{
  "d_model": 96,
  "n_head": 2,
  "head_dim": 64,
  "vocab_size": 2048,
  "positions": "rope",
  "rope_fraction": 1.0,
  "qk_norm": true,
  "bias": "none",
  "init_std_down": 0.0,
  "grad_clip": 1.0,
  "warmup_steps": 557,
  "schedule": "wsd",
  "decay_shape": "linear",
  "doc_mask": true
}
Each number is 128 + 32 x the weight over its row's rms, rounded and kept within 0 to 255. Layers, rows and columns count from 0. Numbers have three digits each. The size before them is the row's rms in percent of the matrix's.

# layer 4 attention value, 128x96, rms 0.12, rows 86-119, columns 0-95
114:153139148155078121117068144130119170169140153166178122114112140168109089078147086150071110148156131127124196121116156154144138100093133146202159147097104094088139099131076160151134173214180090101137140094107169144134076107117165126146104146131161137125111104065109082146092070114128070099
096:124135150188099128099197102172141127106073159169133128125127120159147099114144095161144146156171117089121103015160163127100022128115113136127187146134111178192159159117138124069187097115157105087183083129137115093172145152146117162135154094144123119139132139106161131123149134124103146114
091:076147146159107200138127136071122129173218106130145147127075148161129119163093109186106150125159082092093142119126186099116132124111130130147071120106127120145087145149100153164095140175097108142194075098128170116149149120150151114131197141174164135106157067103095157078092154148122161178
094:115101072133121143173099179053055156122133167118093130099083136092178139151107110095098088126113080097089145101093132145108165161109152183180084122141163092150077070149156121151161136078088098135120123147079121138123154155150047121092101157118102122108131143196114140104151107156177140145
100:144083200132121112120129102168131182111117148143194135140147098141082112116155096134169116146128158108152097188130111135124178142034160159081143175093081094095198146094078126145134134090155171143102124149103157139113177034127151162149147125149129150103094179146146154145115147099118081104
080:169127086067155089126128126149156089113103127092152111146189127086105115154129180078152159123110202144188151206116045150140177158163125120110153120142113114095140095147132102146088161133139146151112173138108125147124070107056158120130125138115156110138117122176106048159083154129076115095
108:122076078112133154119130111131141076102176167118147162154132080097152107136060132100106141149192074169098136125168086069085151124138153130153169122127127133089178053176147126129121170145118167139119123177115101070169156155163058120148155125086145098112166148146112164132171148126208111135
106:119086084107182092145145091154117096108121117093105151141181045120160110192092102116163139146136096136109091129151097080108100142118132088105164156152145093124157092151175059108130135090132159150114074218101095050118159143137074101166146093069120101122118134173130143119151164141151120116
102:091135067141157146121160137131113060142183135139131166123176149077146090167085083127100125132134095065106107132162132151102141179167128153123066051171096115158104118123139090121128124090077132138175187109151087116170162162166047072154071125117150122125161122149141165116148152156137141155
113:114148135095140214137156155051146101157168107103114154120073138088136178131079147128100167149119111137097144156136135132127137109196100138137083082144149157189069143182155098144120134142114169130133156109156132148124130160132159101069046157148123140133182055137127126085156128179152176162
101:144155180124142089095142099230147081132094124110091143114168117104108084140154130144146078150096133174119098163201109143146157091132115071142091162137093116100173134026097118133093115090138161119118126144170093138128093106140116100199109139110142142105092142157180156198114164112117136124
107:125118163118099182095153109125208106146157123128107133137093123087125192096085130085099173169163124103134165106128118124121077104131151189133172082136123124128144116184116098158103149165144182095158178129144169128142100142126144147058067097083174108097167084142080072139104097177171101149
100:167140172120160097090180075149135154096099137111084124143152111104130117111179127079194135129134141122185080124121101115138097154141137141091179171144127166112154187102142110067143112088150159120075116117155076100109110157117136187159160077155074116176111203142179140198124157099135158119
093:085132066106137190159100151022093142158231135110131150137083153098134156182111108116099146138111097117106141168103151111098158159112114166147067081125168134145054118165161120155104146129071125145129106136106149122148155131126108126109157171171118116094147095144089175085135137151157153163
109:164104096077134140185146170115121148069159145128139150145121052109130153131101098084154152166150104116145107167143074114102168133174183156119179096128178130172160088158145074147122142125090164183146140194104112063137146180116084106165092167119142151158176124164145091100153127100180119125
113:093095147137109141091162092097153152162112141110108051148071133154096148149138203145126163150124121146124105112121098131098106090078109110091125187095091140137068166158097155132150149113171129044078081131124118131091096095073208116116118122155145139106140095074054147150128166101145154123
110:099088106150125068140132136164110144082121139156132067127090127134144076174172141129179143149103114127161117063161141189108173121134143133127145209094151125183136168102146146081134127041137098109134094114097081131086143119123067125154130083118081180140139140112196158145119173116098165082
107:130160150157109138170119179133096172119103131195130070106102182099112161127176109163152103104105147132151159135118174183140149099135144156121081122097125153153063162084124177149114114099081095143112174074112135197110143069105125160105097198147123207107122110112179123133151102107073145132
080:118103082066155121092133127121174113146150174094133118172128134074139104164164188087132139148105136162087140082117057132163152134113088127092106070170153177138126112118142069124130165047132158125106168177108097113102117140122084132120085159080071145085088195167135181136135152128154134125
117:090136148138163123092166097074107119118028114086094174143112111182100127150099161119137183058132134166117065147162153134122142122158118074147173168112106058118123075166120136081141147135149089075152091127104103103143149109136180085133159115136125111147113088162085082136156184125141165123
102:107083110138121116130158133253107120097063093131171114128117100145124120101106168148130088100089153170107121143192103136160177083151110062165102087140085080101164091103067089198112101109135131153158129126126140150107153108154113066135090152072135174148116157145139151105125136114120127142
102:111147109116094157090132128096167091154150107059109193143173168163109152102094146078081111061101130110129156106131102131141146144174097077129144078136135087076172131162148149129119158186150122148147143134129162063173119160164114124063168147140136080123099166160054107083161097137158125165
102:171140180133119063119148097182112181106134150154179106141130100128123076100197129116177124168128147127162095123144102158133125141096148146096199182131109132146171158101140096078142093068177170126103131118133121128098137145101129169159149078136067150167114192097204119182096147107137131093
106:116153127111122188141137146056177100146121110090107132136055144131109198099065170143072184126147120159131142132133120100136145092167104113123114087110151142161115099187116133153100125179142141110150145125144173143120107123110189088063086155125142103113172034104070076086143101139144129147
105:132102131185184124082121085139174141180096126134123156124159117120101117114152157195131061108139136179092100120097136070146104057112106060108141200138080158090135132115106126106172135112171148129071089192131116103088149100145164149164176106095123124066119145131110191126099156137111116118
096:128131092120184152132156129070108154162184175170121151127111148065142159143162133126126094150136108138131131097065158108098112142147101124095099072223158206124085141130137109103125167112083151140097145144140134146140168121121059194119183144171126116067109166157183160136149135115139177145
110:128137154121167131170116132110119112111055080102071114102127152101104163160117117135135125080079155159176173144110105157143163107135107141147123198109164118148137154087151193130149078091136127133134083135074108179105117049097133175047118161192092119097107076131164130109143136143070140103
103:132142133113119151092156129123154077164186147150108153104100104117110103093095085117084155206163087078124098098168088125107131151108112128117133062129113096149147099170133078146130149121177163110160176142168125068127100202155117067131063067103128082127166101120113082144134136146201123124
106:146080073117090135119067179149158092125187123123136178111175135117131117133075098110111074117113106148107201131158079094121150140122162142116126124131124121059149093129159146169157160112087172199109153181136130082156129173177060120129173166068126110110117159151095137096159120127167083127
110:198152124148167085096106080121159141128128117082146172096148117118142118062157107053136142105138160125128103144074121075163089130148144151139203105196134112087167128141138088081116139133153109091118160154136114094134130143148151148165159085120110068148116229170158116171094126114145083103
094:068137032104105138164136155109108113118167104101097102138133125143187162175077148109121124127095111128089129122151131120100093141152079115183091092132166104110062089155199125130154129131104123140139125109137124114133090214125105040110100163108152132156115083102074152075180106155155143131
106:151099097134188078127103112150089121167145137069141154136172083129213085132101089074134155163111119090082101120129128130105061175113141128113144178202119090136142119149179071069137121108129144127114101159138144091135142150129100108146129056066131088142106159168128157121137113159147077080
077:085124170206073193128161137149135143100152101154116108118058110167131141123085131184132138139134063073104093064131174148112094124111135122175129145079117129169151187149103136132125104138147108106159056132129136078152133145164159093139139092090133120156186072086088158080111148129116134165
097:148149122103071140135139183060113125154182108138145163098104177122077104084121105078086134103109112108125172120176105201139180148141139142151143061116115067134122104178144149144129148140133107144154176092110147096171130149143102107046105177150114128111122139171133057085191095104157131133
# layer 4 attention output (transposed), 128x96, rms 0.12, rows 86-119, columns 0-95
111:135138124100110122127136090107025105175173108151135038146141141132107122134178139142175162130114203097126145126092118117099176169136138190120087120149110123128182112159089095127132152117155088104133120147121142126140118163134094141068127115154146149074172108170189142166119214137087151173
097:137145095116179131076109111123090202049133134133105117119096150115112127134172123116079161004122159139134119146110079153158108119154160120149107110100121113145146138127079080133160113104153140074134104086111136097109154138119110117088090056123155142115137167157112139125171152129230134177
091:124120098130061083064138114124098170135164124120110053167171215119112096134130099124131130065151149138067135188084154172153167159110185130117146140147086105148075113126164172197151134102134093091148125122112154141130142172144113126118139145149129094152158121164174075197106151120113113154
099:137116091149104125135119116173149109163153155106136160142180110147179101110096109077179148136091143155114124160105093126137100101108077123061186168128162131144107128085222178142170098129162147180156154157175098181096087119098139124183103180118089096144107122128156130095145134113095062075
101:143136155120146128129114146081130134103128127092132091091083081134062165109177138183119103176113115092201123098147109095149073066148157106111049102149096141130160136130148037165145162164112115168075124129076153096095105131098092085121142117093156179143105168101152128100135129138109190150
087:126125187105116171182135142136159088163067130138108196130087068162111178135121148170122090210156100101164153062214152050114126122125104149138107138125120132095165114120092137095109162160095116169099135130115140120200163124150129156178164127133131154113157121102120153113123111140067132097
106:098130142141097130149104139123152113100139149117035123159127121131114163148097166171118141098167097138099214121052092158139120159114187110199130087145145103089078125113183194178151143153141186145172141095102119101132138090160141113087176109126153144136179181118099091135082131150154133109
105:139174163139151140163111174134208135066101141108073194147116104154112129136078167155106130142129068152115142102076058118136087129131115065155137082160189130103123134109189177136145107160156196185139167122116098113129084122132169118123133101104137142166140168108082127097103109150150136074
102:117167114202111145134082120170158103112122174114103153151119124149176171178135099086090139110163120157075187185106132138144125141098126087123149153125147086097055120109185204180136115111086182111175090128162094197085154108138168133178131071106131139157156147143120146146115100148138117119
114:132128117097124099160129174135123123171127146106138175152173156104169128154092142106147149129149102119092128185106208157089162161096126163148188123098147085130087115128134200156110103113107083142197128117215098169119156107102159149176132173187123055104115097137113118168114087144133079090
101:100205172203142157143094089130124080089124090139151148083049130087117109159123145107135144186129095133134124139125155121090145158105106116203079119127172144087098155179107115077105178162065150138137106137111145122127121112154178094102153093070151193153077119117097158128112162130150141139
108:116140088063127113161105130118092107157096114128123178175119155106105158121098177162200132121151161148113161145081150152120198169102169192189149119089117132143119119179118178149098174125165124152156148116163127132102132080120170121099199142167163100091118138117122145103127186141095076056
101:128171111127172172152129132150188151103098086161151166106087033123137126117126090150105119128155079127183083055162127085161066084139130093160091105112152150140161132102069064062114133171115124122100135095138109075173097106086091093155101129119114152138111132145102143111137091138179126132
098:156104094141076115132141164147146147156133169099147114137225141137157117121101088107173105129159113149091131169127175144150144107110143114081198153142125108157106114093178182174145095118153107172141134160163128149128116132107125134194140199136082064190143104156176059151121118130090074092
106:140124109132131074142110210141183154142115155124104144171161084146107166161106170176116157142143057117102199134062081136141118138119133083121157071145185104100142126103173133224115094133131134178140169113154080124137082083107132082123141133134144104128139182112079112098128086104144120121
108:142124188094082179102169091103107131123162083120144133128115155113082103072123103171150088146119149113152123130138125078151115106163165138143172116095093146143104139095088130043136159164116073131147138097145162102171203118117106155052157180174088130069094086168118106131116141159124169080
111:139160147191124138074082136177177169087133135163133108118139074143113143164140132140108121107140139116129133122117054105157085075192119058112113132123150146122137123102129043116152111130077113079143173130142152100178160159137091114078070111098152207096062107142117124095150097127164137156
106:133114144133121071085118142130102164183147124141206078100150140096123145152146118113103130157104158089136081191195197123085131139152112146070114187118065134165133113154095069114107139115071065105096113175144136157114130147146099147153100125127104137097086089099147153134165108066108137189
089:165092163173141170198113170141140105077074186127158225118161054152163150124131116091148086179126057135115132087187160088126098089104110100104157140144173124141132132121099153112145124138124146164108091160142156138121135086115168144152138126107086113124068106120132121083146094152124121064
117:104095126129149159167120116126140129181170099122118116111102162093053131074080146133098091104122139133104133090106101138156106139135170138160127098099160128088084117072138180110128111128141184172172140092097134076162158156157125174057171091092117148119162151152094128082053186141126083062
103:109088181147098084093097106095101065157158128102109132100081177139140156151128219116128124182062120114099147123125112145076156189129078152144136149133145108094107160190157143133113150121087202128127090123104118139102114128142197137119144102088131141107101112053060177113118116114122153098
104:124077106123142167161164114142126137150107142093065128128091130117163097110137154103162096124138153202093174122113126175102200157083133179137159117116139113115158103167127195161143147104177210152107069104116102110085169130105153141159173118138121080212137141139135090135101171127116086079
102:133157128122168124154122144127154142098109088165139125110119033135113150149144100154119129131152108110179107073135084086172072071150127078131062089133144158144182143128093019119111124155111098109116165107116113078167122118120067071131086110113135195114127149150103145115163103137168159161
106:137058123056118107134153152096077106180139113118116140144152217098130121119078160142169116135119126121106136170105159181105195170120166194148179116100134126110090137142126206146104130112150107143162113130166142153135159125141173148108173151197126055100114114125122112129112152159089073088
105:121142189107137160140143073098123105081138098107106134098062150141117073100080126110119106155098116154169055057131106068120084109142171150130078114114096157139093126135115183047143192171115152113126125142100190105112110140210122177130118140133119134140134160172158149161117169151110143132
097:154143073131153151159106168156140168103145190131220156118169115137175103137124086101135101098200090159118098111147159107153132080105143091110159149085136110201138117144122123135158085148164107134119119129188110103112121057096132103207119176142083055169117131106143129147163122116153130091
107:128105171153172125106143128129144134135154119137187124090090162082156100136096156137122118163083124114130017162187132152078131136204075142113147194121084145150138105133112072095150091152120113139115129176162109119114117186077167157144094131120116134133067064091144091075131127126124091151
104:133159107141136173153126138136129095107123121162071168159127119142144147165101111141185130099172124162116230139043110111161152152094178112161134083127175114082113169138130191176118128124154157123186105099160107153137148079114153075107161083175142125131149160147123161145118149197115102068
106:151129172133152124140132154105127130096103168127017137125127124132144119164131171136120124102131140136089191158078097134092132189087146128159136112147110084081135091137184182184177128130156191164113067118074120098112120104165153130124175088121149108183178204112109116140119146107156162103
109:127151055101167155190126104140140093086105143162115122127100091151131138101126107149106129093132088155175115000123119106170093067095143134158067092149153132144159137110093123100099121127163184147119170093123132091103060118107131100173119150104141116133196154147174155096150124157117149138
095:140120130139082126160146131136131127120149152137099154178194116170144118134141121080145146126132131127049163222107151153095162193104064159130207139141146074117100104126167189122140075074156132155158129145156068138186142147111142171123125137150070098125163076131113114146124137092144109084
104:136211111114185147163116145121161099041119173087100186162130104150142139135114116121122152105112127130150112102098071104142082089101086087142120115180191117090148135110202172078140071113189175150127169099100108138110100152098154149153112130103149123142176154128132133112110137167128180075
083:131165092115074086033125121122118201103119092123076084157131188092096096174102149139121160040100179121101153166068100207138158162141146124137107127136116131128080137127143140152150153096114146077152140114119140150101107182106134116067129118143185143122108126184144114115124131119143113174
102:155095132123163112131150189128091146183125157137111086106157129098153156180156151139146110112165168153094196165115147175081179155103115163113161120128126100096181109185097136213119096093121174130128037119147111143111180112058160134132157075128130083153140115109135098148101143127098085105